Weights of a small GPT-style language model, trained from scratch on English Wikipedia.
Size: width 256, 8 heads of 32, 26.6M parameters.
Architecture: rotary positions, no biases in attention or MLP.
Each number is 500 + 25 x the weight over its row's rms, rounded and kept within 0 to 999. Layers, rows and columns count from 0. Numbers have three digits each. The size before them is the row's rms in percent of the matrix's.

# layer 2 MLP down (transposed), 512x256, rms 0.0766, rows 77-148, columns 0-63
084:495519516506496543533514459502521469500445461472504508537457539473491471506519479542515500478478529499500490477534512507474498527521521490501480503509476510542481502523505475494520466499521517
089:487493536491523485488491518472492513492491461492448496521512568436540500531512501511489518479479463550540490492510442519518501456480498431481477513533515483524500507457522488526493482477517461
093:511505519560487495526481469456493513533471466480482507491478523496508437489517505494549490483492515498527489503496536475471519523496524488507499488497505501515464491538470508550478519505482485
095:482504470487502537492490523496486536533482509499516466491528548457489522514546528512489506522509450536506511495499481492526472537498490522478522483509509491485498477516497490433469500470538530
109:493477499499514496490520495504497486531515476456524479468524526477524499489510539502518501493513520504497525491508477552478500534509500499556512493486501495488483471451512515474484525493489475
089:464544490487487485527555525488538477469523540527497471500524495502485526522508476502501520496516408498485525502508485517540462527450490483513519474497506446496518499468513498486529533474507511
111:493501517479469511534524511491509474505444548529512530554513553473522492516530537507511525526508493482514490516503531520508508523490497461497554521470497518506516516470490482484523508504497501
124:522536489509498498481478469512487511513478513494536527515475516485458501506480510519527418507491532511471467488547504454468510478510497547479504504504502505490499510481464563529480486500466493
099:475480515507525521475512492528480531511516506502480501519551480561487580515493501478463550539510510500499512513464485528513467515445513505507467468441506457489483528483522548499524530522490524
089:505483487466496512517475477486506477478488509518472530496522544474484477502474498489511450495431490485506498562478489527480489516535526563523456508504510473507490508469481515525519480496541516
087:500473453492498489495498548526493511503547515490494481510532534477507506544502518509498528509498476495496515494491474499497495514503499498483497468478516474512536476512513452490530486481460491
071:481514517510530488512492490495463473547472509503495486475487482481530476447502471501495441544530551431518512561486461493466511515545493475481550475514476507506496515493476491484496536514480495
098:499493539502514479525488471510506501532540502469499527491477536531506502478445497443484478495507496541465523556515507508551527522484518565518506512487520466523501477469489514502499510502518476
107:533504504508465472485480477511486497517454469479523495509487450489521470522500511530494459522483525468477490486487514516507526489495524474491518497536491498488486520508472506541483490483506477
088:528474463502494495508509512456499519488446518509531503552502547504508523528508521525471530479484482485469441492526526448497486528480527501516510469499498510510493512525525518523522537481510518
101:497511510477476496518520509490488499521518473526521519497502439510493509507471448492476508517525497481523494517530534469496480527509521495460531452460543451503538534491523524502517483517487493
112:485530497512509522520483508486505491494494505521486534495517556457506489491536478496512522504525502474443485510541500501516491509536506511511490494496522490527477501488479495501508527467522537
087:524485505536520521498500495494487506440517456538516530515517548510496514552499484511513536509480478532480483509512505490542492493513537466488505464491548482525499469510435495495541506444458482
093:547517529461499526501479520515513518477479477522493465573525514520476530478509452490483528480498538532507509493489473529474463469519478502483506506503460495515499482445510490494502544496461482
121:505487495495484470508508470474509475528468473525521518471443466531483522497494486477529515500491533518473503509468507539488511510510478515493478487509497514448532510506525523542501507525535488
104:492492513517515498501514525507445466505506483505525529491488495519514482510514478549514497481497486517512462509560529512482485494517503542531504541463489528507524499538446529518483545515502486
097:515476501478538539495511540504488498498540547471491510526561550504453509495527521538503482482473491512485479512486508499495490493519513534502508502534538523467501493464459490524501469518485495
103:520485468488486491547529516510509501483516484476515498513514467524491496543490487536467487538499543497486466460508481468497506426493472536468478487474512506530461517502491540543527557482454534
087:493475501486509459487479531479467521522520512496473524481497470538487509565489550509512492522524561496465507511502512498487514512500500522522501484460501543480515532479497560528507507509531517
115:479494450489511496519527499497508493524463494519497507464539451496490512482493501497470487487496503479491534502501500490523521481502473497485516510543487467531488553523489508487489527488523497
088:509481511545505509504507527498520498498528543522453522509516528478476499477532519508495530477499451492516538489478498537532508550467508452474533503502489536528498512497496479535530491495496503
101:503511520489484514492511492522507494549496504532467532487488513494488508492540461527524484533470477463489474515481515471459530472498485540532481509519549453471514497496500509490497485511543453
091:552479482506482456506467483549501490486501535475537495528502532511557485537536455500508476551504514454460478511504507488465489509523501468488517450511500508468472502483496503455497484501515487
096:526530532511531468486538500496530507510555540455435531517483542533496507518523473520512533496527564465503532498490491458505492512547480522506506483499483531460521469514525512490489532484491536
113:498482543495501507539509464514479503485494418529525462567504544518488505508487507504490490497472498525485468540494451495532472488477491485501479493500469499497504514534459495547556494472501463
091:515456526491493498523508463488520514519489503523483513521451526470523477514532529478504522493510512485485499524477470506489504549467517448510487541492531494517505502529462480498521533475504495
114:485467475502492522476517506490490515487452541549523474491499468467524485512505456487495556510488542517520541528479445555499493505476486520473488520488518479506484503498513494502507528508534556
110:508481471485492496474478482508488529529512498506557502519533473498501506495472525494537490487470506500458505481517488480505492458503527519495522522518527474502506519508543499499490488502483486
088:482511507502543490488490518533487496468474505509495479464495508500508470496501468512483493500495480493517487505487500497494451478508504490478505537465478493479481499548488514513501573514513515
107:513486512486503495479502513471525480534538488496532486548513511538512525462479559468509515505482530514504460493483495511489460535474482461538504548495482475495467486471462490500500459503504501
090:479533500532484489540472453463511498477503455510489525514493523480532519534477485504511529458448514520503475506555504484546509506457510521488483483468486484511499527526486495554523491490530457
096:499493507480499507544503473499528468521545492504521537435506445489534515525486494547492478502523501459494467513508520495480530485504508526503489548527525495478472510494509496480512464534503504
097:497519514497513493492480491502525490507525484407505512490451508499494535499486489534505465495488536444496504471488523477475524478476516523500510510507520501491481530509494521451507494478516523
110:512550429478511494524503547479550536487535504471506519429466510474504474505481476519519478504458522507501502535448484473485531496525461507501480493481536504479526502520491457532488520502507534
095:564488474499500494493489487484498512508495467504501542526489508525540472477493483464460500539501512494491524549498504500474537521523534478510494511548473500514511483505518518491531518508504553
096:510496457487495477530496496470489485505519537550459493486488518482548507517498527478508534497443499477540486524475507451525498528517497496513466575487547437503525493527514456524496526510517483
083:540489485489486521524483528514540480528479537429529513553506518509509496502524503482489507518474530501488517470523488483460484513501486477510505528504490444492481507494524508526492461501522473
090:469530502528512500484511473518470502494497457499512526508481501519485543506509482516464470498474535465481502554509506509498533503515531561512545476512475491491463467538491539537469458502546515
110:472482520524530520447513514488485514497551485516525500495519540500519530443478473514508527480508517457514561503545494528508522520500473492469500509547503516516473539513530510469514525482483458
087:471530535501478495500499488513489495567472552523506525473469478470469496518475459530520508486513500497521478540515536504507522477519506532522537558502534463495504480475495512513496510555547548
104:463502503491525486502500482529499525448466509492494495513534517494500446490524506510546466490452492499513499517505497506479468498530524536510473457491527520554521507510514497523494488507513520
100:481493515519527473482484489500499455498516466495518506488487470509517532484494532526491509504513500519491494474507508479500504489482468498535515508521471482480468495516512511515486504483520486
096:463510501497496527492504499523526488498514550481485504449483447509471504464504514476498473491540477490537525486483459503493463480515523525488525491505503461488514482532507485495466452494532484
106:491488511501530501542544483505503552468474488496534556473486511481524510526482522509496490459488491473470542524533476496531489540498465457497533507506458547468476503530489495529505479465477477
096:509494522563514487476468502496483483473483481526508491497488451510540495483498504550483487480500541473503488484536529494512497502512476443462504491534497538552522516520556502473460554501476481
098:516462519537531519499443508511521493524494498500458505561471505476479498483492484476475516479467427499513503508486489480518510522473529423512532459520484511501486510468538503479521523478477510
104:539485446481476522486508530504487518495456511510493502552543490523477479516560525522481539486499465502500466472512508470500453485548445486435470508503466551512510498498503488529509509522516523
113:508509526504506495471537498509528520476486502510476489519513520507458484520536487451514553482472491511515522499491468538527451560483520478483542508467489513519532490510525522541503508494529473
090:528501491503493490484507517506496505522506523530482470495490555518512535498521530471524508513504475514488519504493474507530494518503480509538492479498508512494514505498487494484488511510487503
081:513539508488526493492520522467515518516512502517481488493510557470523503464513488507504515499498538503509496485492481508481488499485522569483512517503512498501517538487515480528518507518503479
108:509546555502541472515488489490535481493490501495471485510481486502470536507479521452540471502521503528526468505502491486514469505511464538530490458458501540471485444497467469490488524530487515
104:492499520488527453517480509469543510465490502462506492480533505471495448497509488465516469476508562498501490521484493527502503487492518482481514503520531477464546460533514519491469503472513514
084:529516518489527475527466479507512502551486460502542510511524527500488505489455491514493514519477491512492476476485472502525533503469477510477513455465521454478531481576513530480498450457482503
096:452487509506487502498497458491480512483511512524480529492481531497507473514483496510515467515478501505454503537542508475534522516469539518509512473531535490511487495518502504479436501492471487
111:505466451508499492484562473487496490518499504510526508485521504496489466479510505488485504479505482498491516506514482510502542468486483529510512513521475481493460500498506485499480536501505507
121:487476478500453521464497476490473484545507515517456495493506452495530520473483481499533542542517490503487504491464511533509526495533531513540498519510556482508524483511475484510549475498517492
098:507481501515488485545497519475511504483470501513500485526492555524500473478502469483485502514461472504505476500538466486510549484540510540500468496527504480504505443489469487461526494481449501
118:538501550508481494497484503475478506502490471515539508512462522517505478533492446514505475534502506516456473522502500458481492523529543479501478477456519520469509464488520527475495451504507485
106:477502521484530516491534544514463500502510503509455506551526537508500527545534518510475501466491512504520490472515482519467487488509492500498499494489528478505446491494470537504508502476499503
094:499546507493537504502481462527456493473512517478514523471498460486475476518494488540517428538469518485488497497487505497490505498480457527484500476507501477486488527512517502494485496515510468
097:525480502483509499501494489536479449507508454457496517492473485463494456522481488502487518501498515483513511502486513507500488505546542492535471526517505477526510473513492487507485523501526514
096:530514513490509505498497492551497456503502481496488475518518447529532519482484477506495464510486517496495498521519484505473493531505546524515510500491495506496475509462490499519485497458540482
077:495471495468508510492497509513502500490448498488500545490501491473472478493488513497487486541509511490480490502507527512531528440459517452500493534493522542480455534500469506510481488521547452
097:481476477506454479463485480490483522519500462496481479458477432543471485487547481482538492515513533490482517522538500519528504492510492508489499469492505505519470497507512502531495471507533524
115:500472505492497527517455474465502482496509483524535534459551480493510504521512464553568505523543540477482514476507491547495486504514494500498485466564504502523499450490516500479495505491532480
097:480481514510517529487478475493480547517538514482493493511449582495507499442486541469527500505502498538500473504483491531477560510497497483543518443500520521519495494495523504507498546490522510
077:485498542489485546552513538496528481491509539539478475496525473528484546493491450510496471549508517517511518468453516501509505512439476494507438478469498489542502489502507558501471524443531519
# layer 2 MLP gate, 512x256, rms 0.0906, rows 78-148, columns 0-63
092:552491522485437484473494490507474464491441494530510467496466517543485497483531458518514483487534504474490526461479505515495541531496527527491546512508521513512501471493464514499481492456510527
089:535496493515551497505462534456515527521483482478436503493498538515496485474493484505499503492492508489514492506499468488450530471512497508520499484548509524508447514510467485534507497505478495
092:503501505500500462508475515495512503528493488480515461531489517484490495504473499499515497505509518545480481505504543539512503530489510476465496514492502502495532468517479512568521531471471522
108:512493479476534481472533523524507481490508465489530496500572512526500512478511528477536481494485487496491523444486511483501571506482452491541511496483478519451454502480481487486472543535517470
094:478496515527511483503456507542511513508460520513495524481472501507498447525473518489497507455534530485441479507490551503483548472555499512466502499521516481507464504534522508482512492522488534
120:490473471448488508514470510483529506492532490491509497516514438507511513494500490523550477473537519484523483474499471484500519491531501524498482485542531451484496486510497502451511478510516475
126:489492509494501514518524552489513502492530495515453480487517483532532492513529489468489584511493458460520524513473486565524488518476490463518486489496515489513499471531502446473524515490526506
095:545532484515472424530485514513516472502497502494545500496476510459431449510502531504519463489476493513510504449519490492520528506531494499472527510527513528512501512505481469526499471434541504
085:499550480489552479524490520471530510510501475508503535493509511533486453533476492510512488473464488521523476562510510476530512473491516457496455487521481526461482495510472500543489512473513505
090:469497524480529530544501502492535495506494505503486481466499497555504520473481447458503550515527507510515495480482480502478537515479484501471527521468494528438506431460504479536517507522531513
070:499538470513455473500503503491568514476484497535484508512507534469493469483520496518514466458465447519501474450524456554495517526507496521477506481538506492517495475520521492480466470499497454
097:526493488502487498485516528514490464486484486550475473517553474480463470531506505510527505519497510488518498468521479510497479479516488451474507465533486526471467486532502482485506466470500467
112:508483556504505489523505510489571506496502501505475489456452529500480496465547465492512500479486489539532522520526467464487512513522476507514466503488465499522499502521486479530465476504506499
091:504491501507501526548473555493500528521521510501531451516489511511482497510532499482490521491485472519499496440472470469514507547499479486517501519470513556523469529520487475546498465508482519
099:491512507570484522465470518514503520501510480509462463531495532474535432521503518469546530482514505490464487536511475481493487523532469483476492466496546466496527488487511509532535455510501462
116:480476520470474482499505521500460541479496493501560508465487493523490525455504493510544497510489512487535498506517511533517449514513507476491503466496465544532497449471481524496436517508470487
083:518493508494516527518483518493475514505504527502502491492497490496500483494451480518500475497480499476518572474462471501480497483516512489509544486538498546513509487471494481488473486542500475
090:515514475488475498517482513528490553464453498488509502522575470506470534484493480531476512450482472505487524468494530538464488500514531464497494508506458459440498519465528455486538551534491473
123:518468487471521533447534511557532470483505515456544500498540488490510488474473514523511486476506504459513480519482489495506482514478510516498510517503494518511502532521507469515486496517494448
106:504450501483501468489500531501477485488525487537485522508496478515507519502512477525522534462515501479530506516527470544498508484553494516528562518487503524533547529531434520486476510501469482
094:509477491464501549548518543511527517480550539477479489528558503511432507479535515506461509496458529507480502489484506500484490530517489503523463481490561494464494464481463479497492475534466518
099:556487502545467461503515516511497518504484516481481495515509503534494468509520486484487490533498543477503494494516469454522508472503493526482501491503514478520503526514500516481541544443466524
086:478534504504479483519505528494499542497502488501468487485518467499515426531475536456508522524557517465474497514516508498479508517523470492491495482473512518489516526500505511453507504478542473
158:511462491491479507460520513490500508475513528486525513528457509502524469477502522554502485528513504498544479490495526491487518486464528488468497503498487493481503475540517490483501479529474500
092:491510479514510516533494515481540488531472495511505510488490509550541506522451517485515510509510474495519477497502482498481524510507546459510542482498485491566493519479499468488516523547550477
100:483505516552453482494507518546523486522503500527438468481484535524471500494545507468512502532477430508506472517495475447464495503521492543512508491526543476476520531476504496488489477510516473
095:520521492481479501479530484485528469504533429547548471501502453453523468458463487471480473488519459484548539465528510488527558531517486531523488492516494528502523519479483523491460503489483508
094:492515507542530493508495460496498524467490528441445513473492514515458480520502496533487512486524521459531517475452460450510503512538492502463497500492514457444471474552534495462536512511530552
111:472477538495544454508509519484451477515478524478495483506504510500487458517534468496460514529524470495511502502501491489482549565533532468470553503506499508467488510497509522466447486495525542
090:522518526505509502538491482510523454488531481518448483528497490470523494511570509482522540480509523499523523508454487476543485512478519489495509557517537526526491542486434509495507456470544497
117:478504455465504497463490487527516486527464471520510512464521453482522491470520519480446500478518499517511493486485470486486539517466521497521516508515454530476486529485507457512473532513504492
103:527507517512513525475509527516483479453498471538464474479491508500504475462519444520537529490534508480496513498486482553526517525542466463468469478513457531499454494472512548485485504459505518
086:516538505515513503485478531483538501460485454476491492513485544527469483483508462498479499505522506531520535508501467499485499506506503517430515520511504453484483486519480492514464549508500498
107:473499519451524488497512513483491458523497524480506488511506490496540497469497509508499476471481509508508465464492512497490518510463496492491492587512429477465497510470508526489485493525502486
088:471472534523538465456533521474481487530511514513471493492485500498495502501503499458535489523540489545513540457520486563456525517522519506466534479447517509497496428504482512506481496493513535
102:501520479521523500489500526525468502496419477512484474557524529520484479485514499460512493484463482520514549471525475506510462520495528506520512458457474527514508492455484498506455506478478489
096:518491489440523499498533460496487477498472559520541495505537453439522463500518478500484452536484494487477492498483485502498504495481507492491467520480464507534495499518507508516463466508499521
107:532543454498500497549542542478558541478515526459503508439489501468510498491492470523490495472486527491475505494423487441474526481490485481480475477510499488447491499496515470549516532509502526
093:513497517508454520469471502506514494496524512540456520456465466491512452480502502407544496482516508507535490499521516509529487441569500551515472545482507474495502464468507507535481513509536542
098:434509454494480478560506493474482453489522523536467479504447544466452500495536522481524515462494487490531520512514500459494532519482480494504474542446522471491516543480463465515489523487499466
082:501506516493506517528496537496516516518476485496528521512497493542476487487509466499524496534497540474485504504515468492470505486524541467457539510453475491485458512492489539520494468488505506
086:471526528530481496494508491521521502480493467491516510531514469515526516471478450536486473489494507463491491539504481516500509511519536536499557477532444479492467453530485512533485467476530513
112:524494442525472495546415532504522470538460488506478493473503468531491458533491501516517465528527476533521462476492496492489483494503505506534491471491499528522513463450476495517484477507492525
091:482480518543533510515534535476461470504493527548466517505491521501495484535501464521526556514511503469544501535538546516491510524490475517525527520448497486500514481469505514510485526488480487
104:485495531506516495510515493494487494458477497501495457479489502514501485492451520485535486474500524507538445500522504496495479527490513515529488457488503505516566510509523560533447484528498509
097:491524491499517469492487519448524468496485476511470534513460506507501466512481499488543548505483466508512493507527503502464512482496472484534500507503493492534459459500482519457499504503523490
100:546492516567560486503439498512526473522506435459489473547531473475550522544486469510519516449463523480506494489515494466523528534493476480513494473524490500525484527473497505471509478489523502
101:468512476446466488513509508555479546524491503477503506446504495441441463491485514511498496452537501485460505483447505508519512488522504491566491516509513521490492512485519482494439539501497468
096:516546485487486488499497520528540506528499504478477526477494519500520455532493475458504492508491487536500477520493423473477511469498510525510526481535502469453464486487456487534537444514503516
096:465560507496482459524517520473504490502498518516504494477520476500493482527490492510525494499515556461487505480532494515501544508544471564503444515453525510516512437472481519506501469531534499
100:548490467492514515502473535492486522508457489513486507533510503523468476528557521520494538502525466503484511477484512462493481504545464480441469507498461553505504506498542468530510475496534531
105:480481473498463484525478527501466477509492504484497496513502507515485496477491485509502468503513519509494503515541521458457525434509482486506498473493494500514485510492487489464513492492471493
089:503501477507497488476519479484492474519514503539510467521505467510509487489472485504511486505500465501485519473480480499499501535535478442500525465486537477508504489497499501452488552531520488
077:513471461469524483482522525515521498465491481519528496529491477509488520513460494516453487505492508507521496548523475528491546459506497515539488469502488498502524467501539491475519475524492503
104:469495528492530507483480530492540498485493487493466495515495525533477502496509482478516489513530480526524506520530471518467493537492474490500556458494476524522459473468493457474500506508474495
102:542536453514504515423502510472531472491530492543510433484501495520490519493490494479507500493463497478532527482527456478500551510519499542493530516513506522496460566494500479487472507523491471
088:544522506504536502503490519527502487528478463510540481515522507556473511475447467478509495525485471520479478476523446498537509492470514509467505474503544436520486493537487533489477459474505463
094:499500485473487548477508496508480523490511467515515533478540498464530489487483498519528498489519507499506527472518506486525501455536470499515537550506518501492500504472534518509510467443521516
161:508474507492446505515547491478542483459474494542484498535537520509499485484505499465491515517521477447499502484508479481495525513449517522464507488489468469504475501484517469538498525518479470
123:511552508532500514522497516484502497524522523459511498495521497563469475483513516500463444444498482453532483497514492485518493527504457489502515433482479467488439485502505488506435505490503486
104:529462496517500502576532535477547500480477506496510455521479523535503457482513485452507527499493466528508496527547467460503529535506512527536495478526514479515523472468496494483524479432468501
123:570487519497484482503508509459477488501482494514495499485492520530515443498506477491490495531478479498514492532519499438468533476509561485486506493477511499487500486471533508500508477480500485
108:553501506470479514505457506522484493534518523511512491472479495496498512484445481497500528542500494566504499471475514535481507531504539455486528522534468519501471501490557497528465472538507494
090:516516505503510489494519470495512491523524484526503538494489504528462489501476518515525484526537517472486522520470480531513519486506450504467537503505488487443493460451528515533525485483512491
117:507528451535470524477520499494504540559518517538525500485508505557482553485524486504527445517476489505485517496510493491524530539453470517490517461523519506485500541519493531526497494491502486
096:499486508505570505531496537496485507505496497478511480526498512548540518533502501527526512523508491488502500498513503471466491496518518479479521484498519536519472450500465480449491465478531459
072:454485483497468521513516437506501466499470541456497518476445481462483499489478510455494487497575516507516484532544500527511489456483515466507450535524502519494492547510473506559504517511531478
092:503488513532467459463472519496468515512487458493518481529547500551469523510526501482518477495520487486483505521566453507544537524495510486529519455476551543532458466482485496538468498489545475
122:503479506512524523507473471510517488480521499489546545477528468494495491509499455519556507512556533486472523458499499547484505498513502481507505440555505494487482477481495493479501501479558485
092:547505484483464498523479524482496493497442442544461529500556483517485510495477465489495523521496479500505508510494486492484460507486519499499499523495538505480527519452459520511476479521466500
075:511466523500564505539449505490552460467482511485499490548537520506535514550452514521523482500502480488492505463547487486483514509523462497478559485548474521512507499471474485488536505532503495
# layer 2 MLP up, 512x256, rms 0.0875, rows 78-148, columns 0-63
088:476494519510495487474491528470479557534556434508473515484495519462509467478467479500485514488487449520487456507496480501500478511499472460508484477542488516500504519500521516479475485524503463
093:500502480512533485522493456485536534536469466470476492478499553503527462531496487491485524505485464507565496536465525444449448492497535467487489467531475533536448528469463475518468529491497483
092:512496500515511527509487530516478540543460523522479491539530527458437528524531510481488499480483465537462501497523478488489479556510537514505555450519517512536500456497482508475473480529520514
105:470481503506485507487495474477510468496483507518482478531487498546484442510507470477490499490489451493492522501530512473537490482516482509465471494504538496476492534510508491548516497492532546
093:507482470506486499498556506484509477479468488494516521518459471548460548478476502514480496535533484533438497496541465504485518461477484498495536512485501488464538526511518500527539528505473483
115:527525523519551488480542489518473508507517476492489474467485531462448486451520514503480512508485491501483521519505501515501493513466489510494474503495510514467513541521509510530462499504508496
133:505522495454472527515523511520509495513487496491530506481548447503490521509517518473473510534505467472487497524500471539527445488420477502513505535505507487490471500539515486472481509522508495
095:507529472528523484488552482520488538493502509478528503482513488503498529507467488540457505490483526454482514497475475468505501467455491498563447452541558461480505559506498494476494537510499516
083:501491502483484493456512467511495485489458508500522464519516529503485490491521510524486483519503471495493499464486478497470469495518516522543461517484538484501492508473501512504495479516511487
090:537478511490453490460535540498461505508543503506492491519528524499505497497477488503513479528510470491492520504488471530496496462538495500549464484485489481510551528512521494490505489454452512
066:482471498497504467505542484521536538540476503521475483494471521512485482502496529510495509491503449481499507494533500477499460508487490507573496493474496521462477545441520524490517528502480499
094:509441482483511497506534479468484506502456519490520455501518472449516510493545518511529517500502483485543469521463486503483510503487508503511474500476488542512486511517500472526502520491473497
114:546487519499464477491509500527555504476477460494517498458476471471506495471543488535486449488500504514497505490515469481491503468495489511515489505521487488523518517551500468571460468493506458
085:513493481506480505502539481485513447515457504539490485518514523528513526489495478533528515488498545517474449510533538486515483523482473516514519460475526482549534509487539549462515544503475520
099:523508480519479537482502519514483525475515496492498506504526510514533477517491483500481506483486489506517472485511531456510519576502551465458485443509567441539530517485520508519518488529500469
112:509509519500519522553489481493508471499490493510489487515533480482562457510539484505525487513488520466492532494511498475494496495507480508532512482527501523483515564515491503514544530494501492
083:526517503436528487501529499512519435511453471527492506478522513526526509506477528509521484456491504490499524459511488568516517516481502502508505536506503493530523484480495501514465471462520457
091:487473493523555508500456524450500443496496519474501537496516517497478473481500517525506468515547544530514491475522486489516537512519461471509451510479569481490507489504508490480491473508509483
117:509500503506512499502481528518514543467559518488491472555541515490505482483481523507501484499539450486479512526538493456515492511478545489520523515497505481557477478482497482445512483472454498
104:499483534489525493525479562485455478476518519489500530532503486520518518507533515544507496469518517541508498494515513552469491512529501485534541520456500550521540478510485544499504543487503535
095:526476488495538468510480494491507496487477489503476522522505488537516500510521513498504539485527511467502452556525520488468513468509494507504465506517514539505565473495486481546513482506498471
102:533478523562486492499503533489526467459519487494496519534520504527531518516479449486466540497534535513511505529537483531500490497544475494537513512478544503522542445527498490486517493468485524
085:515504500474488466503465538478482533524476513496499519471526520512457538544505534498504488561488556557451522508535522505450441483486498486508483505503478463482534506531480531532517545532510519
130:511468537522460515478494515469494496478519513499509517545461528501510467499508496512511498536505465531544470506502539501470514482504532494512506470495492508470489445486518492519502504556472507
087:481470533526501508446505519491503527436519505540469527525521506492468475466551469489475498518487480499510590508494493524513526515506470487466526531507487493474507504499502524551514504492442532
107:545523517609479488518461504512486534532525509482474486516510527524470515546546482525545490511507511498510519522521498490505461533504498502514489454505553477462482496514507497463522472510462478
094:456479535474475542489543509487455477524489484506459493473492546501484503488486542531511522482537502524476500496487493487488550482482485520489455525534478501514529525525520517525525500506498480
091:470512528510523521487550558474508486543485514473481484492498543522487506472490482531509504489526519523489541522490549491515532531524470522531489469483484585519526500492485510495482488513519505
112:544516497487519501558482505489500529521487413522520461544468526524514495490489528461516483490463499511464474569469478503531467506491495550523496502500486466491498535530454481534509507482468439
089:480495467516515505487486497499510518495495505493504507497458493509455468506479514513491522536506528512516507487510459531508468474503468452482500456489534481448524499506472499532552515504492537
114:520528519502507496527484491492538470519512467459480521519501504522460527487478538494505450495496428468516468462517553445510509504516514479540511479515468497485526504513483529489499456471496465
104:527505481506494516468496528539463477499504494534509485495539499498514504467476495497540482475500512485472487475486468589521496483544482485452497516519479506492478529511552523484485493490484470
088:503502535474547512493523511515453524494565528511507487434497478476486459496478490515507485477516498516515496516503477529502444494473527479448489519468484513494479511541523512504498515438530521
109:499505498487464480511491511491501503470434487478485513454487491503462491512508432532483485489510467484512517544503511502490546512516536506444470484520522554514549503506488510497516513498469496
089:512545515518498533554489457502527517508512470540527505493474523498521542479500498495504502444443550522456486513516515510536464503486517519476538467471481458531501514542494508535510504519510485
095:539493491476501491516503479518479462521471462544523538494531485502518523501519513508495448511487494485513537473520502491501471484464509543525466502490485535511468492465466486490470468468468478
102:485493470473507493475526502479487513503459546575517509499525491461499458488533502469496514516503430535501490522511470518514501535517496482503504499499502486568525472507507504550496482524479503
110:505497504500492533505524503478515502527456521493488501500479543493476512496496475492489547519535499506469486520491461498498495487463544453498484476484470482521490488515518527502511500500455529
094:517530443498511469524489501489485490520535486503490466503500509560491522503541474520464507514526510486498499445463496483480496498473506497497509450502499486468452477517496470485537486529450503
097:500487504528542556457482509483487541530471497469522502540508542559497552499528513530511461491471518483498527506514469537490477478474519483470531436518447537479491492449488512472506489490472466
081:481494502498538500546480507486541496526478507450486506513436557512481508496502524506504526517479568510519508462491495463476558506520483485477488494487502476527500529519518525502503486486513497
087:467488525568498507542487532498463507506530502508475503502507524519469530523505489509507510505492484495494463524519494538445498504542540499511557455486513484518493486463506541516544463500530535
106:476464476456501519440489477504500519449510516518521474489519490491514503506521501495520476531485497500533544512503550469475501521498532516511487506556513500499480499477472476486535538444493470
086:465545501524507469484475494486474504513494531509496514476513478460432515484498455524525509479506487483514473539531520473489497480524477509513504509512563469473530446455522473509512504548526524
100:457504492534498486495490461519479425511527504514523492477513468476507481513531525536535524465492550463530498483487472490458535486487507446518518494494467510479474544493474502463517477541492535
099:498499488526512460513446515452520484487515458492494540513471521517510492508498529519519536504470506484503496526542508467476505497491445483517533456545462478488436488526487545493501529483502471
101:523475507515492525485489478509522483481508493452502500481528457477522539511511488520476479451534487452498509458486472503498494510494518519501522481527486480477499493499531490460493498494550465
108:489471489496451490457453524471498442539507498494493459529509518484475498472519491473495506521536489489489483476480532498450536507507528528516455496491535483538512494487497486470472533554498517
093:481519483465446496513513515502499534512492485503465536459551522506534495517536485479521525501518460483498538565502488485491471523503512593514496475537508492470440511489442474517504452467494486
093:520482473469471518486514444525467549502525504445529481489469490459515507453477520510494480473473504521505474490466533528499465471477487537494475509511467488510512540534486487536502531502495517
100:507538484524503474500447515451539521478470451483476529499439535537475540533461502533491503533474523499525484507530476540448536495493481489514520496458555505490525497521521486503479479473464523
112:531480476509526502508535455522493526491467505480512519463512480460529551507495506550477483526487518501465437468458515504527479539500486533530466548493508494477518491518502480506484498526494522
092:482507511493495537545466491508503531485481508460511493516499469497509458522504513543492516494501519471481484477516550518495499484494497539503508522482469494508499528465489484532514463482483503
078:523505483495460516487512459512476473506469485482508450515495489476542481516574505498511474512536466506464489473506459533489479552458495431486488498494455505530484518449494516517448516487532437
102:514532526470538502542474510482505511488492496502495502477479479521498519501490518439499485533521502507519457501469497535496449488530499507516519464506554517478492424491471468467518481499497511
103:508507511498488507468503492526476500526479499548520512508480511496515510509456490523495536513445464497461515522514530508504531512540508512495491506499495507535469523494508457491500495540458489
084:508509528509530498509431524458490468496564473495472501486493516520524473485470498479530516498514507496522464503561505502503519533515501477509483481495545534490506435521512516496490527484459508
098:535491470487532496502511543485488506497506512478493517494493517508489507499502494490512522520557523500521478458485492521467446471507489463520445489447479507450516501489512512528540492522500510
151:504482511517464488531513491483515470448499462511485472542526523558518437522496479460514505550542501480520479471534474500493495542489525531462523521493497482490484475477510482539501517535474440
116:486510484516507526488531505496489507510508510514560521506503513477500528559488494521527485522535516486479527476484469502528482498464484483479509542537451521500475527472504504498499551481496471
100:484512497512432457451463508482476488492495488562477532536474524515490517501497517503510477487478474455507502496475481476486496457529506535489489499498525508522520503488477471484494516509498507
123:511544453527533505495463544507484500527461481532477468515493509553499485481466470464485492504486488502485517454505425482509495506497484506472481497512502480539521495460484480490482538452488463
109:464509499513510519475535514519467488521503482506472497558499485519541477530510507518487458475506505474518501554513487498506487496475459517476470524518519539491494513498436516480493497454506504
094:492507532523514457502506498505493526533528487538448489517476543548476486473467513484490572504526509488491536547494491548497555515535490480482530495504466516467483467499529491537532470452520520
104:470465445510453486493515477507509525525500528549489513511530488514517513503534481501522481544480468500461514459525502455523519511482474479505537476538495491507465525514543487502542506492522511
096:500512504489512478512501504491522485483497537516527469504510490513506493483539518502502509567504495512477559522503484502464528489506544497470555485482524513486476471511490477502537469464490464
081:511495503504487507528528453490507529494529531489480452485476529502473482513489488506515503492560497517527489551478530490486470466536490508493509509501491497487512495499506513495530473466531534
096:484538511505513475502484519500487472463497511491534502526517452524503489511527499562473523494501511498495508509531518542501489536518512499512488530452495495501481457493506470534473474518494527
122:486515533498511484506526523504529482521517495510482485515440525534510514473494528440466507518470461539553493544511454490511485498526495513514482504481478531486523537507479505563463457515455533
095:476498488493546488446528461485503501519503512464508522460456524502534497495515504492475463502483488480501463488502477488482534493488471518565504497518462484562497540506499515499502445460509484
075:477506528497484487512525498495539484497516511518487511508502463532500462440507461433493511523481453462494520506493491531573475473507483493491461522482492484522487446491488542467493519442514532